{"n_layer": 14, "d_model": 256, "n_head": 4, "n_kv_head": 4, "head_dim": 64, "d_mlp": 1024, "vocab_size": 32000, "activation": "tanh_gelu", "norm": "layernorm", "norm_place": "pre", "norm_eps": 1e-06, "positions": "learned", "qk_norm": true, "attn_scale": 0.167, "bias": "all", "tie_embeddings": true, "parallel_block": false, "init": "normal", "init_std_qkv": 0.0312, "init_std_o": 0.0059, "init_std_up": 0.0312, "init_std_down": 0.0059, "optimizer": "muon_variant", "lr": 0.0214, "lr_mult_qkv": 0.5, "lr_head": 0.0137, "grad_clip": 2.0, "warmup_steps": 88, "schedule": "wsd", "decay_fraction": 0.728, "decay_shape": "square", "final_lr_fraction": 0.0, "batch_tokens": 131072, "seq_len": 256, "doc_mask": true, "train_tokens": 880400000, "steps": 6717, "dataset": "wikipedia_en"}
Each number is 500 + 40 x the weight over its row's rms, rounded and kept within 0 to 999. Layers, rows and columns count from 0. Numbers have three digits each. The size before them is the row's rms in percent of the matrix's.

# down: layer 2 MLP down (transposed), 1024x256, rms 0.0813, rows 826-925, columns 128-191
# up: layer 2 MLP up, 1024x256, rms 0.333, rows 827-926, columns 128-191
down826 083:477468497411521462467595487517501575457468520542477579507453414525499472528492479423523501520434515567517508516524476433452508500537440510492502569523542495476541529466513558429435521450496510
up827 091:496527506478525441477462494520578484511484486423517486421541516459517526580421581474468547593527521501448453527491499517475493578532491540436492532486427508530446453551490432515510520517470526
down827 096:493445477580534485553475498501495439444615499526544519465413507447530483520494574468505533483517420511496506469515572465523500550571543545497516499479437528566440480461479453521461491488493504
up828 104:523519502572565507407459433543491521499465482590463484507550459534534430472474510472409528546457500506541454519498441475432528446457530463477566572510484543539497502527501476547494580511480496
down828 091:505495492465414496585519538424518502486469514407540500486467524438519541577502466519534505472533541477484508442496522541558459530501537545523440417500564459475522496499505503423454452551503494
up829 102:522541473420379515521487510477517466531492517534571538509440473500480573506552509509482504542464525481493453465536491481427480522480524452503562552507510425535523451499474519526587509472442463
down829 115:495523489548465550467520534460471458544556547506525623532497506455446496510402561441456466457502541535475532453446480489511597460460522511511496501571582530528493530516420464469529518452483447
up830 101:502470466497470501478507489550506550576431528485550447505456468448507476483574536550504489555454480574518512586522401421510574484538575468446469476547512502551583519525593429532500403478539499
down830 108:545461516476595475456470498537542526526463458530536554475503472530444453557555540539496532494418467481439528533503442492597491553446485514542437481540511493431504509466503563470572487465551506
up831 093:485461566560458550539504460423513483504513452551469526544425440428508481449445488519516540563514487549452553483513564512494435481465462425573551501516417504499521563482546540530577559534501485
down831 094:544500534492496526496522549441536543501441520445567496462518520539496432568505479494479492518526545494488478473440496564587498499536533563487443452493451496503507447480484516512459564516610558
up832 094:550478456423512373507462462529508440595469483505451458561441494493527511485567568425528487526521548520589507452439497497531512446446488507530499455563561516578519547519492558554471485484524543
down832 096:537461475520501498431443422575519440489539450506526569488455597485531513509466436571562545470540501506512532522549495492542477487476504500447556481467488536446517491553494490531483510508491466
up833 099:490572496455484472506502422543507554459502460565484496494487491507451466495472477503460479470505433528491468497509538535490393545529502526534468466469414463488540456494501470449489475571459407
down833 110:448463470437454581485535509569493516511518547490549530555520569504468557490504486495514515507389481527529495517475554512499417540440429510440521523522541437422530491517483518462526512450520452
up834 094:511513481530488530545493515446523505523514502438504516526518544501477533439574374456538461511568513444567485598455486506507495521435510467458511553494496516543503534518500525505494427507548524
down834 093:468545489514524484437464554529514512448505505484482503460476479528500516485402573443466567546506530440451433504514438398580436481585499476498493552524560522470477447475486475511500541463382509
up835 107:478524536442438480465465432504463449508511521493476563503506533533555538459488487512497508569530527480535552435510524546537457461522528504554462566408422468505546472550533526489467564483511493
down835 104:484505508454572516572449566452487487524517463533525497491492549468474500489509508533526446490503549629486535460575512499489453451481545517536501456523510510513495470435470493527511558501519561
up836 106:522522535439592504443508468458473490533428510518456459558484489513456498418496551495551581517509549475526491430566411471523583474489545564478544522538485541541523481459561562524510477523502459
down836 098:476462548510517547448455571487494480489526532514479453511449509503435555422534524490505566544514556498494523509439514534466496493502467494554493584522471474532487526463510510471492431438551478
up837 101:570558403421432439581494525524431513541516488521502505503539535516457521489512483560520511477467471521504531458473514545467439488522473478431502575482458501508478519413484516475490490547537525
down837 101:481525425529530554462488517480499558514540525520512498515509495557518464467469465466467542524548529562521503489547482379478456519500586496490479403484519540498484519472518547449469469452525561
up838 093:514556466533452468531565563545523573538584501583479563489538479413511520505487552469499514539442471554526509539489512585530468495486474523460441506525542534557525472528582507456466456520429488
down838 098:483427527416532551489504446507563514550486513518444444415466486513539552493481488460458509530517484446454502549457465490509451510517503528495512527445532521480445509481493479517556575485523530
up839 095:551534504529476471487550533534442506489529528496455502503560459522469556502531467495513450452415527494491456441522531496511438507514488523472505509508456403441544431465564502465497486462566493
down839 102:502476505495575513518444544559491511443495565528477507533489501483483474449507477443530487525523473536487471455468570493497513561555501526518550457527484460514457492496584534531538501470550488
up840 095:446485470531493526486554455450503486490511476462525517501503456444502556534500529518402454473494498483464488475513556502472499510473579468456462542561574501542544530533452531549500495577505551
down840 085:515509531461484584512482495520517495559507437532546476488484469478540410496410524498612543519493470475571560569478482559573503507462486506513500490499509533449496371503560410440501554457457497
up841 100:465500564555461558488516456479526486495481408500453548447526486484508541537527509542518489519513518482432409530491446534480460496451471536455583576473522480502468476482479484452434548417479460
down841 095:459549511572561476494514504436436441506453552500480496489477432528555536510484488477493489531448497478475566436483520542532518504521531489443545409440530453476474566505488438461456525508456531
up842 092:453487521520505538537519515497466509496467566543514449534437446463516505442374535592531448478448487502474461538433544453533555586536435530486477543469506469551496523518487522468483482520462491
down842 102:515523410489479454497499511467494513456449538491512500556458594499634493513524436480453429488503502508522484480561485496494435552455398476467518506479557507491518473444518445494466524499559481
up843 096:454455470399537511522519522526461480464478447523501506465555458524471483463488533495501563567491531512568523541429545462436538507497538515443482537561516495511472479462500544482444438520480458
down843 104:494497479524531418482487534459501504463490506474480500494498484519433492450500477537530504456551527482526526530428482526501543536506536467477549389513466458552453549409453453505518501521511472
up844 097:513522361450478508505502442507509481546531436525519459488508550547450537490530456557555528522450480482453507502484566580483538598528452512568526535491470500467468474496445536521546503476508512
down844 093:490504417502533502543412453533496440421605515511508546512513461493536544537434542467421526480516540549490515481606511512507488542520488444469497519487524464516509476458490455455504516486419532
up845 101:534471449591485454439478554431405459470508495508465504440535444606512544563467497499500481481563509450491415469536450483519516485484524457550479410508510486452501462519494495493506446474505438
down845 091:535496466490443561541472491482547482484526520547517532506565473403495538522476461479486474561525490539417526500512524509563476507535515524524483452511565485552495514488492486529499554496546565
up846 094:507508470452500522493524485522494453525487536527575468505479516478561546499523518519500433438460483512479450516480490495452502459491526491460468502529537482556483475519466452503460501493462504
down846 100:592504476519552511512518510521499496551490498527517560527483437473534490541493528424503534485550533516486527487537442513546509461514414561560496454476476493423506513517509473570446541461472534
up847 102:526499516464491513431555447491567517479510516509498459465507492498568503520494465468489568462503469557468442471476557511535443529528480553457518519569506513505483490467479474573535478514504478
down847 091:484453495485519555473531550523511527527580515444503427475542568521488538533527534539536528473471456554434523444476500562479469476478512530435454524511487520513451495495546485445493459484462508
up848 101:525477499518492516498477537481501561529483571554521491495520484480535505465511508505574443446456525484509384532534459596496524450512544513530507530518539514542562414431537471525472520470449524
down848 108:564485535592544566441494562517460541563551470464496441446527544533504501533477534429435558444373520452483482479494550474538527437526475478521484466473507513522509441442572495440472482511549476
up849 103:513477528451539410490470504620475531503480443488451542460550503513511517483525547520543474475521523518514500488592457566471493436499513507536486554520543501496462503442471516492575588492553458
down849 099:487508563564521531540464451511472545521503550544519514465468509489515518407486466487496486529530481522478481495517510558530504594444431379454515537408541485452445459534512540545547488457454567
up850 105:467409541464468510482470484480500491549419493522448425495511511471503454543512528526527574479511536503526481460491484423585513579496469518477530485504553437450580509572461521472529477475408476
down850 110:557462533555475481501535512495546481459536453545517460455466469445504504453596459526524552448454485533586398496532497478508431458452419455430486463514496516508553515576434426477581587539428511
up851 105:536489474479524493417494452552542447569428550496484507483543517488401499416492531477475474461562476402554497461542539527475447542520437512549504506485546478470552511459508521504456505592506496
down851 104:507455548554492486437520496469503451505477474480509492530523527541462415525515510485488535493546482471483515498495568491498492527570539500521477483466507495478518482449510472464429511458475480
up852 101:516469498493554522453581442473449537515501517472483455485495473540477500499398502496523481468483460475462557500463475477507434489516530523467479482587520510519518453568526431503430451525485550
down852 092:492535511509468498511527468465520474472552474539477549560549450520491465455542531523530586553500443507493491583495550456484587470514447521514452528491466493520479518496534585516518412453522517
up853 094:450519499496503504553442556510492469499439496554454487496530502496508566473488567457504498496516506466472440514501427473581559443412537505469510518518576489450592512540490467494491444484506466
down853 092:576492511476449511504513536520441500538510594482528432506413481538532457507368556509523546515513530480541526401433519532521463522447463467484478602484451525508516485485542565416510505499519524
up854 094:474501571434515404569480496550608431478442499420552469448505461520454552548551520445499503548437529516419528542522559432588500485452529569539484487503518550502499528472518451504583475543559483
down854 085:527485454553507566509446562538489589565541496499531505541502521520518475506485505473461451499441446524461508555540448536464486492497505539521468515445485477544439511409552497452543482476459473
up855 087:489504504494466467510514498559503513460515456485511492443509520530509494484493459524525460490488518473458505503547433492487536558575477538445443421486457470496461597451522453454412419524597486
down855 082:448460513488458542469572437547458545478518549546518482515479511503554449485517521437584543486533467499603491524512490560512511506527407487509497502514527563541472468502476459537570534457463511
up856 111:575526505450444491515476521461566444462535412543477592480481497521475482534545442461409466569534443481500486490507469494531462474443427487479505562516440591477466511542525506488435559498471486
down856 112:486508481525524467537509562483472537499492473571514526458479492564523504514429500428463453458541439493470525474480455496547492520367527510510469591547569470435502492533536464525406480436437475
up857 102:545522514505480462497450489473436484517490517559463475534529408478545530523506423483462520598503425461540485524525509508481441456475466554470581462433429463561555563481534514536576467497566551
down857 095:547494544486475508467512493554477540451504543507491521589454515488458530489477442504588563508539554457450575607511541548500472532516447530534502532455438494546549486512536473451459498469495545
up858 099:449504441422529480466505491465463511468476537566453513479545525503500477578437486510510608458412554515487416445540480455569505551477501507515495508523540473501533460545429512459465492532534467
down858 102:496526513488523557513539514578518538448445539495581550448445478510543483518548498488428483553459519530488482511577541502543513552482479470410472560546577495476408524541421545470555494473497482
up859 097:491525605465515439491550522482535496564489497489543517464511517404507515459426446531473461504487522532540569525472555490452526480489517457493550528496509508619533482512609459497509562510548587
down859 106:528467541472488487540558462520538482518546526450540597548460466425538495488543474545468520539551486529517564585434489566480547491452583462457461470555509506528460447565520496526429524482546496
up860 102:482503548503591519511473491512510488534519481500466457437497490517487533459509505505501501472547495525510396445519541532470474479411532532493580576400564496488530530453471557518438484473544498
down860 108:515507525524496431522533466507499516565519516496530494546471501531470478526500500472439456443500503494411510516464446522420456479481506523389502511478453469531487464515548437489429486484462461
up861 093:482487439457481512574542467462436536434537500477547515495496495475531451490429553534499514488410486433532466541458590459514439515492570495465527504457466476499495512502535454510490529542499579
down861 095:519421446503518557483451509535513515418576506534470534502503459439560492540522521499527451467488513424521468502466534508499452469470537468515486571489521504546456429497506552480472546523456433
up862 105:449507494419534481445515502483473523556536483561505539469497530461457549495550520447532498506529524488489412514396503546497449462494499577452548554553526456547460519462550510461514554512549527
down862 106:599458511440507441480490476558550477492541500507490483495535462465573483486507500469494516498457569415447522566493484531554486546479528488462449527556422457638483446474521503523498526520430482
up863 100:521463567466544484504497515516498517565450514528473482458538519477466495560511551503514481531536446513553576536414510558486571398546459537434567491506531513465521515498467514499445526428466534
down863 100:472517462535487477557518495481467518431424489472488495467552456551510498462567439577476417550535440505494402485505511548501473538445484479543553548506477495480511525513504618521475509473511482
up864 091:545491468543462521480456471503443483547525574474496533473552446475411514493521440568538460495445576549490535540532438480549532532475425482479558461484459474536475510500582453536446472539484479
down864 090:505513428481524529484474536512494477542493532494478495516529563515516498509555549492588493506396514501530586436545501497487512546508428414507484475489455489496496574485515449483476425523461455
up865 098:512488532498486493514451465455497525561508477541476530517541439442512533510545482482467475532460552428526535507533519473499559493518499539475570510509432507503469449469520496487510507550499425
down865 094:477459472530539516493523478515493497524494470543469458513491478474510419465474476490461536515494469534513459459481523474506543440519595513444401470484515559505522534456465580520557561483531487
up866 097:452533514483444493529589422441499535471437497550466495479470495478467506523453471496488468450480558541508559568550481478513500528514453568495503509561583484488547565493441505521458443533475466
down866 092:497470522559464453409441426506570474499507553515458518471547484485496498544510462579441540554527599470516552488572477518448504511624442494487462498478509540469519545402563499551523430468475492
up867 104:440483440434404478513472552457535462495537479473490529508533506507555459495462442545524560526470478500452491537446526481512506465561492486505478456439513528519464472464480491528541522507447417
down867 101:527478549516478489495584481563520474475460492518552513521499459471507445437487498495475490585511515532492494423513596550554564462549556443524484521433460458558464541540504445547582539517449500
up868 091:446613581538530438488517568494530489478413496468481572507438408489519540515518453515480506476503513497502477565478466541480510439504565520462454520482416542516576429493464487538458534446502486
down868 084:449514516527514480488499447512533458488484536484497501517458516564424421471438503514511501583521455425520489526513510477530428436500450425483530515513513536545486522584489483515509563506431615
up869 102:442474532474503519538463478496555552462536439450533436534500482456467449502513497536515533423470463522465506512474501536495507510537496507601487472508471521526462463494472485506394500503491484
down869 099:528576486509454437451499540478481544517556459502530575484529517515514466435476462529473435553495457494573481489458460446555461515437545485539437501549385519482475513491491480519519533485497516
up870 111:584499505416546455530503471544479542475486543465528501552432439592541459437546515467453519480376495486464456524451491504564447493465488499521452522534535500514516457445501494508462525487505534
down870 112:534545502508512499532519529479419570492499555489457514522471437473541547493516443469546515453468565480379530524463528486522556523485489521503522481471490458509512496500520451537514501573550503
up871 098:489456529511519439459511441492397453477512457510465486483453486459538516550451504464432480494498495535524525455443500523413473532589531481475501547509457489547460484490471495552455540512517468
down871 096:501506522557559505553539491470420496512467499503518481478480564507538507515487470499542503441469471449531493450494498519505506494546538526507537518566533506465495492477538500546463426518425525
up872 094:467498449502477461495471579558511466455451508519497509490479453496466488539477521521476505489520545484509478567490532441401493597535479531485496496465514490458474449479479497508508567510468479
down872 084:456552493541540445495486564520529484444572515477517511485539512453500489534533461491549463476439474504485537488520403586452458492529481518577511510513510498506426560439515492531507475599547460
up873 116:549497531501572509515541585472461544468473533517510457465544406515510535474483426513410532498544487445468470484458448472523533464555377499571512471536446417493547483532512571545554481490494482
down873 111:467515553499457546553520477488461511506506496466466486528522450498513515531531439480544526541524499471520486502407553479482514414488507468511525597491461464503488498545506585474459492528490513
up874 093:377638427481479516511499551474430522505504449509568490475531535564487531447449471535452486476504476519538462434520433472468488536512481583535509506547478499516529501450507560553508486454555492
down874 088:578464544421528500512484538516508430457500458560487466494492462474576514524583496496519551519498458483518459542515525570445542561542565513476496487516487485497466407459555459492487473489467528
up875 103:489538492496506527470475533518406573447536512485447555524540567588475454534514495500526524504517548502528438485517535535516433456398454534498461502506486516473457571481542481470526550544502510
down875 098:478429475513561532480471505423464513470475559497541481498560487551505476475515435473544467550457513556530452495531515442491529605460507518445470471475477476502505410465485477471501508522529477
up876 092:462510487518484473513484594495468487548482419499511512490488512472469488498508502476425501531567468442524422523524549569516594475507501461479489454491431507490524492450476561530531450493475453
down876 092:525486462489473486527504530520478474516494478483532470520388479508470500508487506457532498527448472578505522521563491545463516511551494538466469497471466467507407467517457535596574440521507529
up877 095:522489482455502587505511516484429538469577471437506528537548472445454424539496472450467514447515496556488501543514516546482542532446486473496552526549519472495501489478488490507401513458506504
down877 091:457493513427445448505383535608522461504475475521507515527499527493504562487531522547546480520494557491555484502549461554482517496472476587555426484455502502536478505571455461515484550501540503
up878 101:460496524424577476517453457550496553533452510507496447449417424490416493517480571543485527547466420540507495553475485520448496497507478465521461502571504488479436529573485488533481498548418638
down878 105:450478511520556521471485537489579496574540491501500560506500453498467519508552510505511536525470498502472568504480448458514500464454509525520454482499516498519529395458549448581559488523577563
up879 093:537491481496431378486523494541534514543586482492524504521519531403529513576477493491489468535535509457449458486499474495529523481539576509440513550505520519532383470479479495525505519494480463
down879 092:518548486515574534519509540539541444505483493596519582523492575435477514474471487502520506478566466505478489480547508532499520502528422492482523447462515491505493488489456503473464480456530511
up880 101:453456585505571515532527576476525523461490483524447547513539527566462488542475490466525491509541523481465446499514490465470466430527451548452505539502483561480448601465421428493545467569573533
down880 102:501443518460591489514519483468388473502516546494544474551490487503446553568514466404503535456512481446478478452532535494532511539549432541511409465526466517480479539456485474533512467430499484
up881 109:492442586540488522456490542473523476504487489538500499479436547523552465482481511497453611563530496522515483543509498499537415547591372440550500513504464479507555504443541480518601479583450456
down881 116:505511607510494497487559523539523551470487478541507463542472550525584506488476567488460538474523499543477505468444511454506567495488477449534489559490465400487530572509552543474513396484371458
up882 098:513441459491528493598416448526492489517477514475516446530448526558414506468478485455520504563524531411505511592519515533577494477556478411489430494530503452518465489587460507521453504519447483
down882 099:501503566524532505513506438523481551443478540534496474558478494531510496516487508512513437494479575440491532539599514581445464472499506493542490530509541403510442484492526460553498490443515535
up883 093:468521488491478404442521506547551427519513521617498526499448562522503601483485492492454485447612464496455525524577475512497529505461501484540465512485569535529551477508542479525416502581457507
down883 092:561412496456479522469533434497477520421494571387528469465471450469512474497510512507432503522538569534577536531500552491513488486499468551501474519490495529522552618464531441494556486509504517
up884 096:499498492500499413411552483555521533452518511429450506455427488480461469414485483513483467530478579418446544477544542510496579433552560486522497518502458499507514480555485471580475449512500501
down884 103:530485475493461544439519431516503461491600475507557514538491499479521456529494531436481521489505508484445547486543469482480515503453506506439453501540550532481492487466460477441526540513498563
up885 124:476532489481542486484511518433555539554539441452467433532545516494473475496461456543555490517511563450422471483451442458507572552513538489433489524517516537454464555530533488521453482422487476
down885 134:500519472424450512564512509510491478536487488445480466512475459505525504460521493517519511472492478547493499405382535459502486553482497483510522469542570492548497518512432524428433433516477516
up886 099:466533470437542494521539511484490490468480443567428528564539463457557466561496489528556519482538600481509479420517484469527471615497466465567490516469485480544529565485338589476498413483434535
down886 094:545438527469437501538480557484445486513526460524564565469533524491463475506535482459485518514532480419567478534498491502529491492530474475497515519544514529478496439503460490512476536482489541
up887 093:470532485467535577516485506416406496487454447536445516423569501470530482598491514496489519500454483475501484581517440450500521535580480513554508495486492496468527477582462532511427413505438555
down887 088:513501465493568529557456480573559494538441538511519528425423499535510449505470524462582482552530494507483467502545517467517554510560477487472534441440529546524486466544485467506500485532464529
up888 095:500553536382505536551463496486517419501502465510471511481507519540494497540512467526463520489466531426499534490568504478529416579489508445475501526485487546499539517532434466463447541501563550
down888 083:533467482515485443423525523496438488447511509504457459516567489487551446462523493421503460498493527536472518473519467433491496499512532461520530429492500523498602442526532560535476495452517472
up889 104:514399545497530520499508526591556518493452452500494511549527477532478563510521485537547501521535542490437434490478528473505530596523527448461510473488517505528444507506526471559517509512424497
down889 107:487492555558537482483470540540480535530485492455544496452531448509541572480533487489475478460561509483448518454462550525572556562549505518436527493464477468546462488588481498469514461517544565
up890 102:494487534566503474483466421546487450500513501441486485515528516523562524549509481559474557505491527497510367481531496451540498558467454443462467532512483453507488554478556479554471477554538388
down890 091:440482516434548574472528542478521517509572496507508476483464545430541522473553491601519556490465486494499514469469529587555526472533494587480453527550435437569486473487562526429450495491473533
up891 110:469552465431467477504525525469483516471489444503471550508506385568486490506572529497552474546552479475535443430472447516496542497529466491432576500476500549497499472512503598514493420467517425
down891 105:450567446422435493505452490525551396431540470526546486455555484474508482470509458555512482514530428579455542480520517464524512456523494485476529552561458451515436506517522525570487494497516464
up892 097:414537452548476466519385426458537497515500489547530499551495440504523522541548431533470507441474520478461518541519479515502479535502516442558538540557503511550531542516515511529451524520527458
down892 095:500553510481468470509482497494520531516475487570463436466585512487480420479428489589526453436470463490523486518465458545548523559536517554556506456516514406472456481498478560501532501452542531
up893 098:515508471487553442560503497542587496456496596471499464483548523522475506486520442509407490429514488483423472524471492544493420499478516487457505470592474489458473522518494533495571472493485559
down893 085:473534512575443518479506516523517472541452462474518518490451539515528480525545566563565607495462507515556531552493517547534431484551491480577586537475506436558518475451432538518554538533454541
up894 103:481432583503515491488481499412458481502445488482502463518532503494556513431482545383520563523562523485553517520515461452580542481485439507511570449465511427534479527481505531524529438504529490
down894 110:483421557550438512485483542423449515542511502533514508447525465534479530462506407457473507515462442548587539510502486475524574499559510487570512444466413400450488492458533447405539453430573549
up895 112:507518517445470537481555479525596516434559569387555555472512433497528536438572470523533482496507471512447568449542503490519480602531446414448501501478476475440429507497503470495514493566524458
down895 120:489520635507535477466473537524524547450456501474465486395518527515507512472541508452523551538489493498478494484477508488554510471509496423526430514476468479475589516487570472412486478584499480
up896 103:567551568471428460455499531434476532506420558541442460521540492483577439531528436478444493524444479511456512540478499440504543509577435524494498490529485472521611532531463495482579444482500465
down896 104:490551488448505540438462492531484478542526557454494567456479517482431492460570522515517436564458608483487477412520567533446472494532477477466465497492521466557466514474453494527511470584535527
up897 102:427524458404518517475483457556520486484492476475471562469490503502453515478523510498490488473541466498536450546526494527501409506451488453479494482601512508473564543438500487517427579520528452
down897 099:475511484482457505457485518505519447476530516427483505505448451540409543476513533502493414480500420540498535588522464439533536555494499518560459453457575464452465498491519500506500534500562466
up898 100:548452522537514538435489507620498526473510511443530475424522495466513525541509499531474455498505468418484481456449518523433522424463522468561503512518557551509453492543505439509567506478471476
down898 100:500443531522487555489532594504493524514602436516466477492446591484455476522443490493500456566558483591461503496391505495544505466537515459446501582466517488523508463477481508519468525472488489
up899 096:505419432516474441510503552434502551483498463516513472546453539511501453528490562559509527407543550510459480446567494525566509471514521519516481456577528449516513459511513537542453449547528533
down899 104:481540479461510493447488512531507488570510521442546546502486434377515499465470510526452501475501497508481525525572411512542557504509541490475534535517450498494443547460486578500516444556497505
up900 111:439449502473587425445512462540460511506483528547466444452547483496544518393495476432499524529523453530536466413480506493518510508512559473505517478491501499655409553540499508530457509485447498
down900 106:526485463455448467445450499518479532472497550468482474484494420534519468450512477443484505513508434551477534554513495468497362534474541495565527522503507488480460514519529532466508570486469523
up901 107:524487505463510516458526519517493506526442521515499478502503484499499539449537476511491543532617486461495439494588508525548509489488425487454524581552499444539477461536455527475565441521462437
down901 098:461514569459566474538517548540461512521482512488483442440556500538503457487489433434443454498514433445419451506457519486605514475463494539538493471467459455477521494580507468482472510516431506
up902 088:443516480521445476474508534558506499526431456573526541556606492579487467479527493487471457575527551442539486511462461511504532505533456450520523546540441546508470494495492482470502511462580427
down902 082:568474532444528547542557513441534467497484521499481478505466520513544496499498461435488421456494529502448539476525582415466402599516478519474556540453461510498528520521509506423452547488495463
up903 100:436530512496546413494443504419511439481556486501506482511578508488513528472521517547537495530484519498487524479472453545515531463453465430548437566522481435413489528525465496486536443517533459
down903 101:472540523569471484555521505450433542437504540541512477493471566491536528477603494510511408466545478489551490525467524522478460590623558465568514534435546553542486544444477463482492443462433571
up904 101:489587513515550506497528532469482471478485504518461599466535486585493388467462500486485446500558508595586515482472519540461512410412568439507534520466494479511549499466459489488468518490491551
down904 108:445543549457481517520591525493449482484504498510505513441455442558471551524549470454532540464451530491522558508486482424474583566505536477449490522526490472509553489486498522511522416485485492
up905 100:496469481549506498442480486450491558563489476509437495502503449506514468497524426503490522549517523509464517542539470503567487454463523432528493513547501477510455493503489547460501517476491499
down905 085:517490498546479491562504462588508576507507420467485572507441490512453484483520517440614500499508534509540439509545498520549533513524564468513469454488504469472463514531481447505472540428501484
up906 099:502566556466575479475432473465461521504495539482505484533461573586553449482513400533561545462532519499505479472414465474580498490558422514566557536479470482437561480481471534587546512484480546
down906 109:465490472479463435435497420585569443495497504588494559541432493449557478509519451553524485423466455443536469518510472543449564521453545479537494554487499466403442435546479456542502458494531536
up907 098:500543482506541481489465563523474528471452435439546480482608482608461499507536540527478482497461523446477560487557454444546472458507516505568584461456467496539533520540523539524447472565485561
down907 095:473470514549482552513538463493472568488520503464543503501464502494500479473543472503573545456464534508464496473482517442448493533495559529525451400525393523454534471496449539491532450524463467
up908 105:490491581478542493528515518483463444546473490456550468435540480495516443481514431508524498520585486494429544471518500583454503453514477499458517499534489525530489451491502463469491531456515474
down908 110:487465460487500527472586504478461413522544425557512513456464476506479525534472490463540453559470461497529531571528511565498506565540534552449531552520486495476477423482481499489525497498445532
up909 105:508572485467594478520545476478466521495455475497515595537563556421490550501559508506432484520537491553417485537468488493577449448409512530508542465552508491465507472516465560497396512534455460
down909 102:503591413540529517499529465523510505423553452522502454471465581473422512457526478498469523478488536434533545529453522542568486475405476498506500542532487533493504426541480508537457547555482489
up910 094:476550560552518541470507513479556519422508506523508542437427547498558443499489478523563472453494491494469440513535532464517494503506464429471443506489475427491504464499516568462507508554537474
down910 095:489542504456524474534443465506509483438414501522536474490472537453470517484532504509509484515514526493571497482567541498587496539469438566478526487499520525502542520483477554579476500416539560
up911 109:473513501433515499490480483550522517509534512598451488481445443479503599510478467530525476481458523526521510445487499559489534393526530525587544469477536490490509515506462540552509432499503578
down911 110:495562502395442466486480507456535534528535453493502463485400491497448508456542538488480485542434504489549499442432484467420531471496427488471517485515483503455554469438471511468459442559489564
up912 099:438529514424539514564437536511472493449437550552556484449472476521518563439449563533463562511506480489456471524527567502546432551469416461452512487520545464471579415452443451510460580545464544
down912 098:560489494561488527536534546536508546522561506460448519586490523490497450526492448497496515499486494478474599489510509468508541463552517538526527521531554569479495441428462488521582528466507435
up913 103:531525482500528566504459544507476554505435505451472500436552439576484478436442486549592547514474501571490483502451552492463508424457428425469462516522502460568461537446512473484537435507497467
down913 107:449470482479492565509485513466515544480503447496535491436557567482550506531567511487570592492468462612502514578523510455450551501488517479490469529498556461499431458441515498494534512515554496
up914 100:433530533514528450479431505549515525490471546572564475419530497535551509542490550515507498506544464503472455501487497557534491557522520475509513481518503554452477451523567449519491485441483581
down914 099:508545460493488525497503489481569527537488520514508443544563469488537476475452487559519538439527541544519524482463524476476510477473495475536498481552535485449480523549510448513475515496466499
up915 091:551494516595528518453474540513455602561539396497451492508633526524486476511502530463447503557550481482514404517467484531485444498524431487567513529529446521471537521483540487503520492515520503
down915 088:475467428516553462441544458523482460504461582495552458534432555505535466495469496498489532548519552463492532604525473547482530498560491506510481488477495483539539562468502458525494480483477500
up916 096:520453525517518496461510557475455520444503492551564544517468490511474524434496523489517501457456558493426471467456481457495542420502447492532439533458550508487441465521521479551528473517561438
down916 094:479448531495494475517549418475514449505487448585443599465432531528473527483489467485492582516458529473504501492490468510481479593426461521508436481503522497531495509494513533477447521496522519
up917 089:510481457485494437513455561587514451502497491508500487528477592547542512456572501507420528529500467547505451605497500490521517480445533578578590514473476531486492462520489537572471541460460532
down917 086:490418423526525482459590464542551554489511498571501495464505490514486545532488541545588478495457527475567507546519532537562486438538508503526522519449495497477495531527416539547545504467520483
up918 098:496529487497439519463534486499524510506562558487435507515477387488509516524530531515539475500487513532440532471491451541502519489473405498444593506478453475505460581542472521545522563505485478
down918 102:462487513512510487466461525536483508568514515528492485483462470495513498539418556504498505538488471479472485403557483514491436499484538517497444484544487504541444555540503451495481515450532490
up919 101:520465435515523470496537547475511529462521564477546540523434505565443513458576539448530534489497560477470494494439555442491482534496453491441495578486458482473507479543476425488536440540455564
down919 094:467544473499492490524482466464548496509493509508442390501565487518611422511493428570478525515476441466472479465535470493455496510461497530450568489559543556529605502465523525497527508529591499
up920 104:490389651524505523434440495564544476514498469501469547521471466523463503474489511500517482498502536490528475497526423513568557518436527480495528500487468417495439530515416565510508494475550580
down920 102:471442510514506562518424472539499538490568426477536491452500465495478468509592490499556491447523528508574460526445492534524531509497514444516504467491527468491468514484470461510421540482538542
up921 109:511477507483505502572485537504439510491461482530516508514483511517466476491482590454502579570501493474505524536508449468565544562445439499489477480445546497525514524489546548591484547489489531
down921 106:436503512435472483484522488537521484458522510531531539513554393518447461548507469545550428524407489497600522479476454484500559438476487475553537486499491563505522521458494457493586521515520506
up922 099:476522538423462484478459499546511561490474508548457564469511473542481515477471551510518558448519465498474505449541529429470457492509532623530559440462537459527507517589526551467509506493471487
down922 103:494483557438525423472544536550491451496489515508458593547549456508480517455484527517463504457539415514493480514478526440500507504415543467540486507475457540493567468555555492447513492558487490
up923 093:512567515478550455454464521494422534403525515572440575523434489487522545416490532508491472603482467494499484516440479524476506509478507506572501470491436494541527535482491525445553518447551522
down923 093:459421564523521574585557514459452517564520502500470527453483529517525425520498457490533515527551460422555536502499513561586491483522580491495545530475481515464527468493543448529479540504508503
up924 104:524519441529474506500462566458501465506506548487521500435486450511450485460551525481451448510515506536453501538453506517476484474503512443472423461525449513526476450485532482452529499524534491
down924 101:464473490532484454475481543528451526528521474490490539513444479535551546461517532420483489564587471551382513533476540522539489505538444513478556545499499507512490466553460497476494487484534480
up925 092:480557484494464435494505480511492527497533499449569471525480555459523504503526480549421510531463487555492530410511517497494522532513465444495544502450472530483508497446511539476514522507525547
down925 092:520459439517522467479509478513539502540496531538512543474466460486536489505485464453522508483535463580440500534474505516433519513497596520442496502432538524440462486513450516494523538510544524
up926 096:469582474455468407498464478426528511439578505454532563511407478520609512519476443551462513547526475497483559530491544406544509508467534493466509540504538509501475482565505518502507516417538463